Each number is 128 + 24 x the weight over its row's rms, rounded and kept within 0 to 255. Layers, rows and columns count from 0. Numbers have three digits each. The size before them is the row's rms in percent of the matrix's.

# up: layer 3 MLP up, 448x160, rms 0.0754, rows 67-121, columns 0-79
# down: layer 3 MLP down (transposed), 448x160, rms 0.0754, rows 67-120, columns 0-79
# gate: layer 3 MLP gate, 448x160, rms 0.076, rows 68-121, columns 0-79
up67 098:138094102139105111128125131100151128166148109141067127101124154138155119139140095089092068162140164127161161116117132131154116078129097136105122078135118110159122127115119135074141104125136153106134165147105147137186127150153152172167144082
down67 097:135072106114098106117154138087164131175163137171118118079103179131175130135148119117113116180134127109103114152138139092139128116110085145165089129150136127133134141105113160110150087098089139150154162138101154148126133160133141158161138087
gate68 106:134134124148103086104130130118215128113135130077114125149151111115160131135135150130140115159125128141125126144121146152108149135096104115108147128082125168114126184136126119177137076183081117153156125151146091111114109142142147130151148110
up68 117:115093116142127115166096110163147165147143117156104129181118087159128115139138078146089117115119140115118143146067140123119130144139148118102117131106161148132137193152091122157077168131141098164170108149143119148128115094139120139101155152
down68 126:106077127143116126174116125161141162188140115172123175191125087165105116126131098120092124136131151103127143137062124136115141145125121158100109126099134159132154164136091114129095170135161158166156100127143097180136087118152114115119110133
gate69 106:161125134139144128079127098098179156132103142145177136122146105116117141123128102117126112133124104108107146163119121101169130136136182128125137122098110137068165093124126098121092153092126155100148153121121110118175142095128126109125136098
up69 100:108118130123129108149169129168078119131105158082103146145136196083120141123136129109115118144150137131115116077131144119109151163157117123141111116124128123168059135143138165121196124168133130113103111142142139129076102136116150154130121137
down69 111:137139093111139136097135122122178123167124131110139124148101116123126117086160115120092158149151140156077096140132114116129118140116113123086169099150142064135076138143141091124105110124109114151133129102118157156087107135131112064121166132
gate70 088:093111104178139152159126145108094104125134128129151133158128120107146148159116161116150175160118114124140124104133161105158160141112087130130127096084113119135123111164120133139152132132160148143099125114135113083110135115081147115103093154
up70 112:118125085158150107144125114075088163148138091115148108153124167124100131140087141099120149130115161126157135129106144158099140124111075148153136101111112134135115122141115108126137098121104182149082134094128113158101129125118139175131137127
down70 106:131088096143139122125109110091120164156150072136099124138131126159088100131095137113156113129114116117129149155142151145094134106097128114151095128122111125128131117113127108122127086140120144164097164148112160129071101104111144145108172136
gate71 094:105137081150124134139097141131183113116156106158103119123097119135129091101102136127134123104133111121123087163143120143099123137135155140088106131140154116133106184136080138111120112125131150088090119127132137115179125160121143081095143101
up71 115:139091086121151169095154101123130105142139130098136148146143130147104154145135150152134138135137144114132144116154061103077130128080102119135147150141113132120125163139114113122105092133139124121161154147132131119149129169111132141132097120
down71 109:137082101119158157093179124130122107129130127111157137136161111138119165147127106162122176149138159125152125102111090099141159123095116161144127142149143131108094158123151127111111109135111134167154132115167126116127148134130115130143084098
gate72 094:159149118110142122111106135048131155108123109146094167141121124105142113144139101123154138137097103109114119124136123098170130133119111184127128194103095111130139103185149111148146107126141110112126158109112128097141137144119119115135166142
up72 095:111104124149087145120133160119152153155124136151110160179113094132132133086105130088151137098133116082125118160170137122079171103143167122152136082122130157138127130187135141158128123119161124089132151152082158152156065104105123133146118157
down72 093:095071090133124153189141115157123098126144132100145119107135126160130147131148186132105105129125153162136152124142138143111120143134124104100091109157153118173134133057116121134122170162175143135146121157124147115135121125126127136129131076
gate73 114:150129119107105105093157138157117122109155123127147100124163148166108109117142165141163135131120148133107103186176120120140104136150158144138125133113123158141127095128177139147135144136112098115145165202157139132119083131147141177159126136
up73 100:126171167092142090122167133137102132094131147154138119123108104133108144167085135158136136116145087125083161126125152158171119068080131125114145141133132114206131106079168110132115140106126138131156106136131100130094156140124132165136114127
down73 095:104103100148124166149122105109171188160133127149160110120106117099116087128171080106078108156155162118136129080146083082101162148133092140150110147112124124119150164161120117132127096152140125126122115089130152112164115103126130081117127124
gate74 104:102128115110107155094111130147146143152140101111106135117122137156096104143158160136159090102124170074174143127136137124132115162143177143133131140102127158127127130160134065114098119109123133111077106134123142160153150156140113152146160124
up74 120:127127093094143117108131175139146132126138081099147132137134152125104117111122167131121091166116110134122121107136159115137101182148108092139095131130130155147107143098096109120148117151121126155144098136102168085129104123092154129121073116
down74 116:120141081123150095128127124148151121130133116094138122161152160126126135115141151160138067129093111142155147139132149103147097160131097101154095124117134144199111131120100120132188129163122110124159100108116140118141092158114118110108109144
gate75 102:113106139105128123164155081125112084134132103118135138116114105146101100166090119102126108134122112113129125100120151140151079124104125099105102144116101093121132137126164121177086153117126160128121155142110100131130134076139096090149132111
up75 102:116151120126152127115080196103127164116151128167097125130148138156157144102132123118142136120151123151117127152096117143143171125123134135098099118125145171131126188127081151107148133095113155092130116114141169155113137137116170133140140117
down75 093:092130117151149111115078135131095124116134113118088127131140112142136097151132097137150115131130146161112092125072128150174134099119139137130111098135121088145090126180110173138107137081117176081103183164128148148120181111129097100203145107
gate76 101:113091122144160165110168137141131125158115117104093107104141126094164116124111125156129122119099123099177133171137082127116117135105142159118137120107097092140145087107154153099152146111139130094141112138111135119128121155131148138106133104
up76 104:099090109123140171133147136109091111165128127135093112106134087106142118134140142149145139110119135123150110126145103145103108119129116129120107137136115110123170100094105155068148142091132159082120106092131122139125082165139129097137136095
down76 109:112104100101075139159108144114103075102167090140145129132162141145113097115087118173141170077123126096134115140174119144105134134101078105093135103139131144130103104134126148124133116140139110122072134140151121137084079153124175130139123117
gate77 094:123129112134095145125156117149096116124089102118135116151141147129134109153158125130128126140135164127165132091149154122159088109119120120131151119132136146094072141118137105124153126159105090156094170126121123092148137078136124095136104097
up77 089:132110156092111093149134106139108128130127113149129130091104136142101142115134111146117103120149103142159122106095099095148107119113142142073111147108146126166093123108114120104153157100124119054096104133137134140101106153123159108127164160
down77 091:135114145129158131106099142096128130097148130158143111124125109162121152112104156109119131109120096118126125101146155108112146124112094060098114123123132109135176122083091122141139075139110156102154119150136149133149103170164146126094134152
gate78 105:144103109164172120154112127066119115149139066094126104154091126109138148045149173124130132155100094131110119113125119103127124132108126114097097177151128145115132140132157112106121130099114124148091132093111110133155113172143130135155128120
up78 099:079090131089101145158174109118111134134106108179125113137148093144127135123131113110144111113132183105125115149128114124139126143120135096158143097143130094125138092155107160132138122144163109107130115174122119129146129088090115129109132140
down78 105:107109147112146115151142143096133081155098073171107125176115130147116165085133141116156120153131122132080094132103131104135127141099138144101094125124122090094128154133134149143128111132133125157094108148091104165156130129125118155119170081
gate79 097:148124117110147175155097145091119128112144103090164111113118096071138098097118122154129099132122096128085115083081175146122112129095153118139120109086140125176113107127119099161118147160139164122122061144126133113125115109133100129102142113
up79 086:141150177103127099143127108162099123135112139152090089119132159147104184130138130099121136131154135128115126156125110140103171075160135097104139136142120148114139142117151124095182160127116118107075144146136096111127141147140089136184117177
down79 084:136142145141159164127122141098083142120155119133133108140136113109105129137091123112152102114132129146107096114153161160131134115127110150130104183077132127106151082131138118147147118188136161127106064131125109099096136129088089147140154150
gate80 097:169077117132108138164096155134147117104098123068122101146178144105101124171144105180106125127146126130160113153091135120135118144134118133103177121102141146102124120118129100118166122120154118151118120132144140091152095159125159129109106137
up80 101:141157084150140123135140092133107106115101116100108098144135137122157108146137136106112151111128148149162126145197132103122167114125120129131126104133087128130105120102144141140146095139156186171146145143093126133147088080132114139133157152
down80 091:148087172147131100112125161092148164148162138164132134141143140085104129126127149172137140164101153156101163143125135125116095131135098126086145078125165154132141093111094103134150150150091107132150106118109148133089155175145137127161112104
gate81 085:097143129157105120147128186119144137162120103146143126112164123111120176165111139100126113140145134122112140117151141144113131124120126114091087121139097138154139153089086124085163159091138090139116143154100190117130097095095144121150143147
up81 079:109122139163127132180101142131161138185113161139146127115162129187127118112102088126106146090077107178150101149172117119105135115122122103086101125106102134156144110123110143132134134107125103097121117172138132133132124109148115169143155099
down81 085:144129165172140132111176128144134146139112113141137115162145127136074119120152099148132167129144113147101140176178103122104115138088188149160085117095080142117125133105110121137145105091153119166120140152144081170128096155094121156151119125
gate82 099:150088135158094154123111117132151095092113146124150135126127163136136100113139146184076100167127129117054121103112112101151185095107157091111121147090125145147100139165089134130153129192127089145143088181153155119138112119137095152111147174
up82 099:131144150118128188155096116136145090072116123118160130095137172111137104134166123152158117145148084140094110128106149133120138100088141123151116181130141141172157137145090111094123085141134158121126124115154127135116133124146153134099159150
down82 101:133091159106108191171126099157115086124124143093156111075155164126115117134151173118142132156186143144131110145100127126094144094104164105153093173148125116119132109087129089117141108096115155136130107110129127170104122127146154112107147148
gate83 092:130134075165110128144132134130137147126144086150101120123140136130143143129088113132152109163150114108200094121117103131089133130146113125098137130157150083117088142115155156084130171116138120093082143113116116136156133189134096083152139125
up83 112:137126136122133133074137151155109084158162103130114116158155160145121134162130109128122156142152152150153091124144148138146115142112073109112155119158088112130093073145151155118130175180159119130111161156079172180130132121126114139136095132
down83 109:158120151160130125101099159169094126140150162135115182147165156154111105146147106159116144157122130163103127111112159133113113149119099144133134130168087117139081134123124143124118146163169132145129139180090176135078113111138128197128112143
gate84 091:081088121136104137127104163166090124130157141086130133121131135104128116125165120145100120119112176148027085149121161091140123152140149120138107138110118102119112145121132132152124123145112098110094156135135157114159172128088135142128149140
up84 094:098119123143132139103151106179117107144139152147086101121108131136067124162122117094118166154100119156102090196145124112100112110131099173124129124147187106136106092101155111107156098142137173151099146098083107089149099089105134084071108122
down84 092:168160119084148097152097105103170123116121117114140124097138124118173117101125116161131101122140117070191172123143147115107150124113145092095161128127124160117142142149102111147128118126108129139153124146163159180088113172133110128122133132
gate85 111:110137151147149113096123119132129129135113140173093156101117187116182124108116135180139147133125187109176135145151092131123135151120094148100132145089138149121148095117113110133146143075108133105131112170141109161111092143139091135154171082
up85 103:110098127111081094127128165095152107156091169131142130116131119086156078122163117118131136097187118145126110134125123085155113121132187096140134107106096141119146125101138076130149102161134114093116146140130184133124141160142111133131115132
down85 106:133134119079072109111105160112117099119113179100188134097158098127131111140145141137115138098161162108125117153119147098144140097109151092116125139137103165123101137151140104102159095135127159126127152115110156124126168169128134114109149129
gate86 097:144104137092116133158145133148133199147133089111165132117133097122101157108104116158107128129112125147078092119138117135118125126125102086143100171119128103086117119128116116111153154087187132134168145131053167132129124090135117124113101143
up86 099:112164117160139161135134138064151114138111124112112152106094145158155130122102122122106131160127131150157103164123163128107138166157124126097159141080106136151103154153094145110129136134110107144160136145145137107129165137139098122124135126
down86 099:161137113141101133134106123112140096076150147121072162092138114108097154115135132167154151108143172095138150119134131111127110079114119163113093106154156153113128095114103131112113122114150129134139138116107140130126106114144153084127158160
gate87 127:133152101106115149144145130137132137064166139119127099158115147124102097135195066136112100132156089149118110132133131136128147135124147113149123137071144149097144114170146105122111093171096109114084154137171160142135152130136157132160132133
up87 112:137142140131137131132109124128125130092110099200150115149174137135112105139156138159149131113135112110145128125145136091193156143135101120132136113110139126102148100127152118118130108125097086122140140136133138122101113171131158148105169145
down87 112:082142151155103116162135130095147125093112105159149114165127145117109128119117119119074105097145125136152172109067143159135158129121124136141087141130141137118140092149115130093064116159093135123130127125090151080134136146152138090132116091
gate88 113:116117107157113140124180113139137127129137105109133149130152149116110095069111104142119111120162136101120121171092076130148118129201137172147113140134118109091133129151127161142121084165135106122103147122142137148089100103153142114163150128
up88 097:128108124167123176165139095108129116172146065125155129142110121100128115121107114124141113134129092101159085127119135148097083083153151155097086187153163108130127167122109159097115137139130090145116132096136093105124142156151129108131094088
down88 101:152110128115191088151103141092203128138135132126139116118122119085151157134134131108119117122121119131109125126157204114071114164094125083107123136110169123136157143097151118115126144112133118170179090154146120107158131155141151134125120156
gate89 120:127147164116135135155142118115128121112126135118148119107100163154107135118155132122125071150127175134174141112160110132128143124140150100130100171136110098154072143173121153107123151106134113144101139133123173117148123105082186154112100120
up89 099:121131133104114129129112154098116144114118105173117138148131101113140119160091131130122097121124179136170085107147150130162149125149092147118097166124121112140123128063180104189144139095106114100149116138122114166114105146174139137109191092
down89 098:122146119128134109120133126120119145148134095132145120160167066110135158138100087117137133109124130130136109113130150094134137157150093150127118131147119139110174117071168089176148126138113182067160112116122091156131077147150057138122153131
gate90 096:114133169131169109147162110133145114100146109104136147124147143125161100120169128140164119147160119125138130132126146117103102141124128203116153143145139139139140101083113113073131123101086180126116115114096144146110127130114140142136124081
up90 088:140099116147133157109144132146121137171111159147116139113111133161151119173148146121140174136133152111136147136151102140130151180116150116099123119133166141107148106132105127142148091123101053099150115136184139135137151150120156111134127145
down90 082:099156106125103154128123099131103125132150126116102119124142158083155154154100117165144134134115124136146169105155097123121093127154103108118120123059124149153169150132176137173084121150142136147111093106131103125129140120143134150148128134
gate91 098:151168136122143138119122158134147134119118166127147144099111137105115087142151107171137111122123168191136136134110112148132149165138128153191159130115101123154161095126170127133143143140129122138075152152141142145110140133134118125106132200
up91 108:120100150127097148130134068181115120108118140121135127178174135086104140140111160135186149128142142145108142124134134135116134136118124114110106123146099116124139157131097144139109126132168118095144116145098118130161123120131115155124155108
down91 109:121112104146089134104149078166140113106123100141118123164187108073081118158127182137182135146108125160121149109139124122119137138128116131140132120169134111139133166104097106141107147136142120135146136151124106091154159105134136136116154123
gate92 094:150153144138142184156104100142093120146104145086113111119169160153185100134141120129123138149138163138123095157173139094123137129092086156137134111119144115115109173138148163129132136099109116152108140100084143141145183144123074129093154106
up92 093:147133102115119159132149130103077110158060151143134110133155148181141103160142122126122109094119164083148140150166148138157119136110116133099143102124141147126116133115113122095101114111103152155184129076104155101122175131133117124104146162
down92 093:102155161127080146142095088121143119141137113119115133092166134131121148133125128092081164133143128146087109114131109145105118125105113159097149152135168147072151149078143125117112119150163131125146117139131166165145163112086086179165152102
gate93 112:067135195150088117078107158165121147140160089109143117174117133141120127163088137095142152139104078089167109109105103136156141149155127121114128149101068133140148113129193109116141135093166103115106113124146146133082143127161143133103121140
up93 097:178120141154117138125155144121154125130157135104096134111134132126113112114113118194126103116121149126092125140125123152173114130095175108137108117136112119081098105169118136149145125135091125124144091165104076114155171128133107122165111134
down93 095:130145161178104114074140134111131133156143113103106120173119141119125119147127166167139096136101102099122085098135113142200134147141112133172102154118089127098139107165152109132151141078146120147126091114119108118106170132143123131139126135
gate94 107:110142158112116113105126158146126120113165087085120178156128113109155118143170121096111136129153177136145120104103120115103121120145131118164139111122120118116124120188128118150107158123134162119107162151148117151105133130144117106129108088
up94 099:162130126159150099102152145124131134119160104159106121150111090123126130110153137149088192154118097133113149142110125111120104108122140152096131109152134135153098118128132165130160113063074148114159102142077153142096141175105141119127129160
down94 104:148124078111143168136147134128126159144141132181112098145112107127116143147113122128101148119134088144072129099119125141172111092095142160119102164139153103152115125141107159147090127111117151139118083084108092113152132116153160180085163159
gate95 101:148128110145120098166123143080156115115114160093126106118135125127147076181137114126118123100122136154118134157114113141098120129118136150132161140079140095119114155134134146098103106117098129176096151074137139149118141138127087124166179121
up95 102:135139121122141088125107146114154133126131073147147127110126101120140117127109136135097148092120121158172141140121102126111101081114177131133130120090148071094132167122171086127110144118138155174093112084097080107151098121126133143173180186
down95 102:164130133104147113159114158163157122106093076119157156088151133128144121127110150146146153140125101139188158151162144144100108105102152116105106110090140111117130145116143086162115139135143111189169153086132116129143095138112173144139120151
gate96 096:101140107138137121148136159177145091126180150110100168112127133105123134133130118143176147125171151137143148101131111126120156139167104100108163144148127127097161152142118151159126111158119110122100134126162130137106132094117112143163141114
up96 087:129110086098120094124141107115126177143113113116118130126131101139121134075139099138119143120178134115182172114106151168155128138113087113124138127128190100094123118116114092117134117112123149109142118135105135130083180121160120091149194108
down96 097:135085099121097125080176148121125148157071153105138160121119076116121102142135149161134139112140121123135156105182140114131121115157078126160109102128129142120117139163097122144091134153143118120177123110168103095072138110163141093125136139
gate97 098:082125153134170152158138133123141118167130168089127178146137096139141129158097135138165036123092117118110122164113108162106148114132121145108127136117136112126109123184105184136130143124144137140185132126129103111130146133146135105118148164
up97 112:118159106124146091162123084100130152112147166122161134121108112102130101147100168116132100151144145131097150119104079133115152055120117121111136120125170100161125163101138111124135169118082130121162105086127132132176134136154125111119138181
down97 103:108150117142209102155148127109141137188126143090124109113131100105153076150115143141138118143137107133074102112110086115102142094115127144112122120103141079149159139122117162136134175146083114145165072093169142163161113126147147098138140156
gate98 081:118112105098116090107149118109128095152100113143107134134120160122086102141090112137169125097113107130105112170161132121104127111118136113121123110102134124151109135132152103150125117086099106129147087150116138111145140156132114124135141129
up98 083:089099122134149094094152126119120083158117147170119137098095149096122107138098131121120098108107108102129134106136094131086130107112097116111111153120098149139124132149113156095117125127098128117176103114115120129132149156135124109112117093
down98 084:158103156151121106142126125138114116131168137124130150127133151143124121188155120148160164128120144084133135106157105172120129130139186122139156100136127126180139115092110141135134070142130101111090103119142139149129079149146171149115172161
gate99 100:112116127120082138135108121116109139131091120123143105155153133179142158133181130149141111119116143112107167087141102087085125112122124077104149160109112147166145118108150132157152131111123136098122058134120136147120133088095141123098172084
up99 090:114100118127147127179126146137143116116148139150159143107105122124111132128057117155082089131130101144124095148088134078155131127105137192165085153131137121092124160121139064107115163136158094137183124098121162090128159139140143140128107119
down99 097:101123141166144136136077126103107122103098094125117102145097126164133135181163135094102124146137110118143139128139130109149122126118123148144134089072099120104097141145129077122159123134110163101090112127117133134129180132098154114081129108
gate100 090:102128141139095145174097125156120149121148131129127097106133123144142071107142091121122109145129154147114107149110114147139138140120131146137128098101171128167114105110152114171129090166095152108144144124112136125132162141156064112122131104
up100 089:100176187110121112121130139129135110151137122112131084093111121139116089102061108105141141138161160151132111128065111135133136101104108159137125130137126124142178121106149121121111138167102144120132104114133118132099191185142087145141111134
down100 092:141105111143081108139127121113162108186153167154151145171113128130132100141118111145124103114114128119134135155120161110113110079116126119118083117135133131152109145128091120091145156130148187118153118123128125127168111129112131159111099127
gate101 085:093139134157158083114141135139106169113128142116124131127103146145151134080158132114133135098106149112169157087124152116098148100150137123071137145090069114117108113133113123105126153115147108080135119120081129100123151118147120081104093104
up101 117:128125141160104165121140113108124068140124109121152124135164114142118120120103136145146123146096167156114130137138088130161149149140130117137128145157141121125116136111108110119120120120139193117098088121133160131111081132146122152124130112
down101 110:123143117157118168124116127087120069104112090127159109132168123143122143099101146150158124127067156152115152124147099119159144119119114135146130140172126129136085153116120089115107127130128168114107078114117160123093082106143129111105104117
gate102 097:138158098104139101175083139129185131098108148087133133101129154127154087151144150152126128109109167145087083149172142147159110158137085099172185132114133140089100129126143133137114109134128149164114145142114145102138111090112138136124083108
up102 104:072097104149104131141100102134122132102094148161160143149111100135159138136134122190084157112125140139178164157140168141156120126157103097100114199127114111104135141106159121133128126068105105141159151141118098130108149111139107074115135106
down102 103:101101118136133121074105130156127128128102139190156151153134122149147186186133128169081146140149127100157174116105128152105146103122104132092138132112107136111121159125159145137108126121114096121115153103110092131084133126115114093159135100
gate103 104:130136139115119122129164143161159123077135121118119109146132133132145133109102136093086136119139138113127154127146081124139136131127118128118138144118141144084064167082134163103142114097168091156107110119139163124124077156153092146128136154
up103 097:133133137128105202169138149131119096136147163121134133145132150149106129093132140180103105089130125098096106178150129119100115162112131145147129138116108096139140134127106160109121104141109126081091120134090152117130129150107153126106149106
down103 096:160152120138097147120103117149116116147118127135142108101173116121119157126101110143161108148096117112160144101149195152113148125157125153175135147069142162145150142168136114125100136051121107132106144130172117104133120161140159101140115160
gate104 087:122176124132151125107141138083163095090144130107138097132115139106148152110153138147148138122116149102131107137130128144139109122132145081104124145096138135124132132137118091138118130153116095145189119136100119113181157112108146140115118155
up104 111:123134130118128171127071119126153135118158159156154132114107096106108107149115153113123141114126103102180132139154174103117137154127127183118131110113150146119142145112162110094118105093107160149100112122102114088114144143132073100159127078
down104 098:113100135116120159137092115104159146110146170128170083114121094154109116135100154138116120127111112112178141139141179109120145139104124179116130125102150156130126133095152120113125084086114148141109124128106106075109151115147096116164143103
gate105 088:172110097139145141095100105109116131176126114140149138124130139152144180152096125119135130128095122105096129113159147136096140164119153098097103122136142110088148107120151106142093139147188120170153130148095145148133071128115088148140111148
up105 107:127166129160136160099159116154127112140133140154108090152082115201111120122144150128112088128158088110172124155123148119141100091131146091150142155155112120152126196110127119120100149141104119147125119106131102107114117178103105128160120124
down105 090:156100130090146127143144142127136154139111089145153134117147161129149082151107145106149177137086136137123171149081118140090106141085132141141131128127181098127165108131147113178129122135157094120142122133159116139095108090148155104127157143
gate106 099:120159075102142144098159107102126115143148119146140128147146094170163103119158155129116121096126165103150141122161138135108131120127118160156112128069135151145126109163139117105121125088098173124127120167178135121115164158152090131121117150
up106 096:153076156115153113180141157142160105128141127120160127124134143110131100159136146148129129146126072151070114135120144103150105082144117172091126129149126132142084138103127099108154151157117140142162116110102153087162126151139152088134104140
down106 099:118066121122114143159147117181147106138138132120151116123108147128141126154095102149140134128129081170098117140136140143148102113123089165118135133133126163148096121109108104131152139150115163104172103114097115128156100153119121110143114146
gate107 091:093123140125138145109159106101154111143135105150128118120144134150120137088116124155135128146143106153143122094149098132152162092146166129167131123132081119132122175124128114120140112108109165091115141153141148127165123179133125092133125123
up107 111:116117110120176120172141138091148100164122114158138130140123130095155100108137131078141069114164163116142137152149149088144149110128105105150144111139115163101144137126134102080125120100094119087150161141115134114143115143122142148106137129
down107 105:134141126108175114164144142113100105175137120086170095116117111091140151116150141115132087122157169098164135157135184085142133078129096113128140129166112163129142173139158105105156143108114133076159140154117128122153118114138135116098117136
gate108 105:116126147099139101078167126116056093109134123100106129117125159082137148127119145116149165107116130108150163127147134099081165068148078166128092138119128129140121105136125113114110174130125124135126122142143118131085128163160133142129122104
up108 092:140131120125070141152129130154161136097133127161167128117159098144105102147150109181127115112106149163164121109142104146155078141128203109110139146125139119116111169161150136160117126173107115155122116109081146072139095131122097093132162158
down108 093:119113110137080126112147118125102124120135141093113119141104151122112141139130153104108154093123188117155120130118138118140167105124098137115122122139133093136100113131148136151093144084140113134130117131133078100154162131101109146128182138
gate109 095:140136134131113134134091125090140155102102126126148113133116105127142154194122150082113115109197146145090151187121118118110137159149118110130165110115134090138114135124121105175163135129084110160154111140109136122170161086153107131144111130
up109 090:125113148090154170152115081151057121124141125162089136138117151120150129116162109157124143103093142135141139094137113139110122154137145148128120145143143179123168105093150137109114151135125158131089123099186125120129134132154106115079139143
down109 087:142108112141138104139127116117135123106092124128133127149134167153169168129140120104093110199080122129138118168123114125157124126121062162153146157136132142150117150100157118138150110097164139129104130145097118121122148182131148121150140142
gate110 083:163126097139121089119112095142102144112131160138156101143159138157087107135120125140090145101089093152132121128140105143117141163137146147106140113137089107079097153132135139145109084103116132159140077141106162122173143111144149102129104111
up110 083:170164144166114093097099120153115147063154147141119146161147093106080099127123131172132166126097128159105160152158132172117143106127134124111130124130083071145099127119161132121110125164119125163134106072141115130137110091119156123123132116
down110 089:144112124143149162127101087130137139105157130149111119140094118100134134138159104137130149108127144120080135115113154152113121118142145110116132153156161118162136139106175151119126149141092112077162110085156097127102097068126188141108104142
gate111 111:159161083119144130165111124138145143093151100069118120108135131098118155121125098104149087097149131117093139106099132160104098089118131051147132126116119122152099124136130132080125140133155159170135174105135177107074152092118136121122133124
up111 091:129111145146126143152161121105098127173164104106104103133117124135079123111089159135140109100116146082141115096172107104110132110184133098154090127115127146154121159101089125089145121140132155124078114147090117126123107139121121122122169130
down111 101:102071135156091144140144179127123125154126147125153120111084154126133174120135125150102126155162104170139144128116174107158107151160105133072149129165155103106138163114153099147127132137126147177130145117125102147137086134095090129103144146
gate112 117:158170138128177176147088127111138122126109149089110125125134153110131074128130145143087138135208170170125153118103148123144136152132110136096109135126137132117133114119159128145106115119114166127130174087152123104155175111101141162149106132
up112 098:113121099100123180144134110086109140117116131121128202157154144106142108161133136172106163094063173116124090155177102112092134165095088151079124149134146118143102134145145143160161119110110112145134114138145105133100149106137114156169117060
down112 102:111151156113188163155074153081135129105077130114101135143143150121149090128141147150082126123191138147125141139112129137135142118111116158097119142116126140128138130123144142153107102137138121103139183123122125103153175104088133199137106119
gate113 103:129109150119143111110123172160099153123155148130141127116142126123135092145113131134106119144143103104114129097148110133117123083141109115123132094065109135115140118146097134132115122133147100116148139085117137142153146084130137135151101083
up113 102:153149142114134151137116110119144106144143124128165133183168138133116121090145108033155145116125150113114097129065106121138145109166101126122133135106128155102137097118149139105117090099135115099131143083146149125159135137147145118131164132
down113 099:163131128094140173136121165133127103148140109129139128179147132109123113099137100064134139108106156122090108118071102117125155164139114125132111132131150172124174138158143165081125116133135137103151107055128135142133127149154149136127153134
gate114 098:116160127147115132198137117095152123106130106132129153120144108144133087122088114173135144171107142103137149141139136102098145170107129168133126139091139140136185140103138163156100117120121135129128132132135170138124145087182119166113124133
up114 094:111088097136095140138136121111101145179096106162130111139137138142146121122121107123102145138146124077151139160097153115160121073142109140098144163141147148113097119155075148148142117144131150123165097135095166110095154132159087118117129114
down114 103:121118112104091144130146086131101154164108139117147157118134145129162125147124087139120117168145144126103148138108104080136108102131077111126133113126112144149101131149102141146134093132112101138136115107139129133140149145127094165135120116
gate115 090:113098129123126137137134133135160154104138161102144126195104126112133144171170114106140120125116143140120106170144091169107101158135158196132150088111106145117142128150109140118140112141118121124129139082173147116131133081088114131150094157
up115 097:128139152143099131106101148130139145078166124106116113099090089131122173096100070129113126111115120134088075116143125109110117106154123109164128087145120122137139151143149189149094114116168121134175111177120169163128114140155130158133132119
down115 097:112123167137123154092123174119131138118139135142093143083129138081145105096110084139098156160146122143102106111138144109141121085150122124151119070158122127161141172142167210121085104129164120136151154181103116141111105165112112142119119117
gate116 107:102141120174148148134103160118125147108126138160095101140116125147132114102073173128107101093097089106156166128164115132148151125145109135123088151175126121146120140128123154101133155111123138087127107133119131161123103156129131103145116131
up116 112:151126089094147166069136098124150093160133144087119118124152120110132165168134155049145137135096152162154113085107122096146096097145110143097087098111198145124134122132134111136130121151120086151116148083158105165117128162070103159112118139
down116 117:135122117112124144075115081140166097130099153121128098136113117121167149148124141073116126102091116161140118095105112092154125140189115138140082124146177168097136132178126142127123131100122116154111116095135133147094117140089137176135163161
gate117 114:126119109177091114140112150146161165154110142141142113140116149120096113087148107098155118095121155102152128102188116148114130115124142147087157147151136102113164137169164130154130195098152102128154116151123154130148136105089106122125144110
up117 097:139150163152148130129111156101120121140110113149112155105142134141117096123109097184194105133161121117155118117149176113145113098112140147157138119128124114157137125127129158141140123153096125134099088105097115080138106129083101091110141136
down117 096:145153141195136077110124174155159142160135132138155117149085165151128131076124131115147121124152153139151095147181142125167113108134126102127170134154120111121135156158139110159159183113149090166121134142135138146158148094079084098106143138
gate118 107:126105147124168110095170137123051125128136112189086142125149160186127089097138126142157145104092108147121109132138094103119109112150141130148113091123113134118111132133105151116161126151128153076102100134133140156130156120144114099158158154
up118 090:107133141135079123135151106139159146127131169116122098143122138125098165130132132137104147135118124110152131141160122133148138159155112170161178171112117145137125095167146124150104140088138143151151120055146097098125104159122130143103179128
down118 088:109147111120123129109136143175102117156115136156082127095108154130192098132124142146116128098103134076135118143120081080100107109166140148126123118135121105126131092160105144107134139115113174087074124109131156123155128118149149101107147153
gate119 096:102127128078157160091139094119115120098131155098139160157133107131155121102145171094172174148120173178112116116105177140108108123173126080140086118129142089111132139135115148101111135121111159112182099151123081126129174132122163104123138139
up119 108:134096107131093110103114149156145105157141126187112131144086105131115107121146133146118141083083165116183168162125093141138120139110150123125142124129162164130139121113140116092101143082101112133122133116147115152066068151152114155117138131
down119 113:143092117136097119139139088125134086142136172151115154136126132132114147126153151121122124099111148135169192144140099105140064142126109135141073123078089134104147153113142152101108161105102115136136110117145091150093111115169125137144125138
gate120 086:130166117130122106107134136080102143126142177147111131118117140104140098114076102208169111086113161152094146133185116159122140099130131153116158078086116106131117147167117091153101128145099126149113087157132159125141146123129155123112139125
up120 104:143095079149111149162064152094126108133108131139135124163094154082137123098054091113112130133140068127152089136118136127135122127121127131119126114153150106114143119170138125165121117126097114203101101128106146141150133078111127127142136156
down120 103:152107099131121132174072167092111144137116129120142089121124161104124141101087099125102138153138051101158132146144154101168108142123132107119131118177122117138128135150132130147117098129115113166131129145113140138199128113082134155145103169
gate121 114:118092169119141160147126134122141148168140080155135154156119129107137138107118122099105133149131158134142110140145166131159117117126109130112102111131100091138137118140142109113098160148111142133137102144112120142075100100107050151101139166
up121 084:172151093107166128129102095117119096129132119126143078116092091105119108113151114148114125132156099134106141085143101108108117122130156114097126112126166190124119102128126120162138131092114120152143122137129159120128137158115170138180113088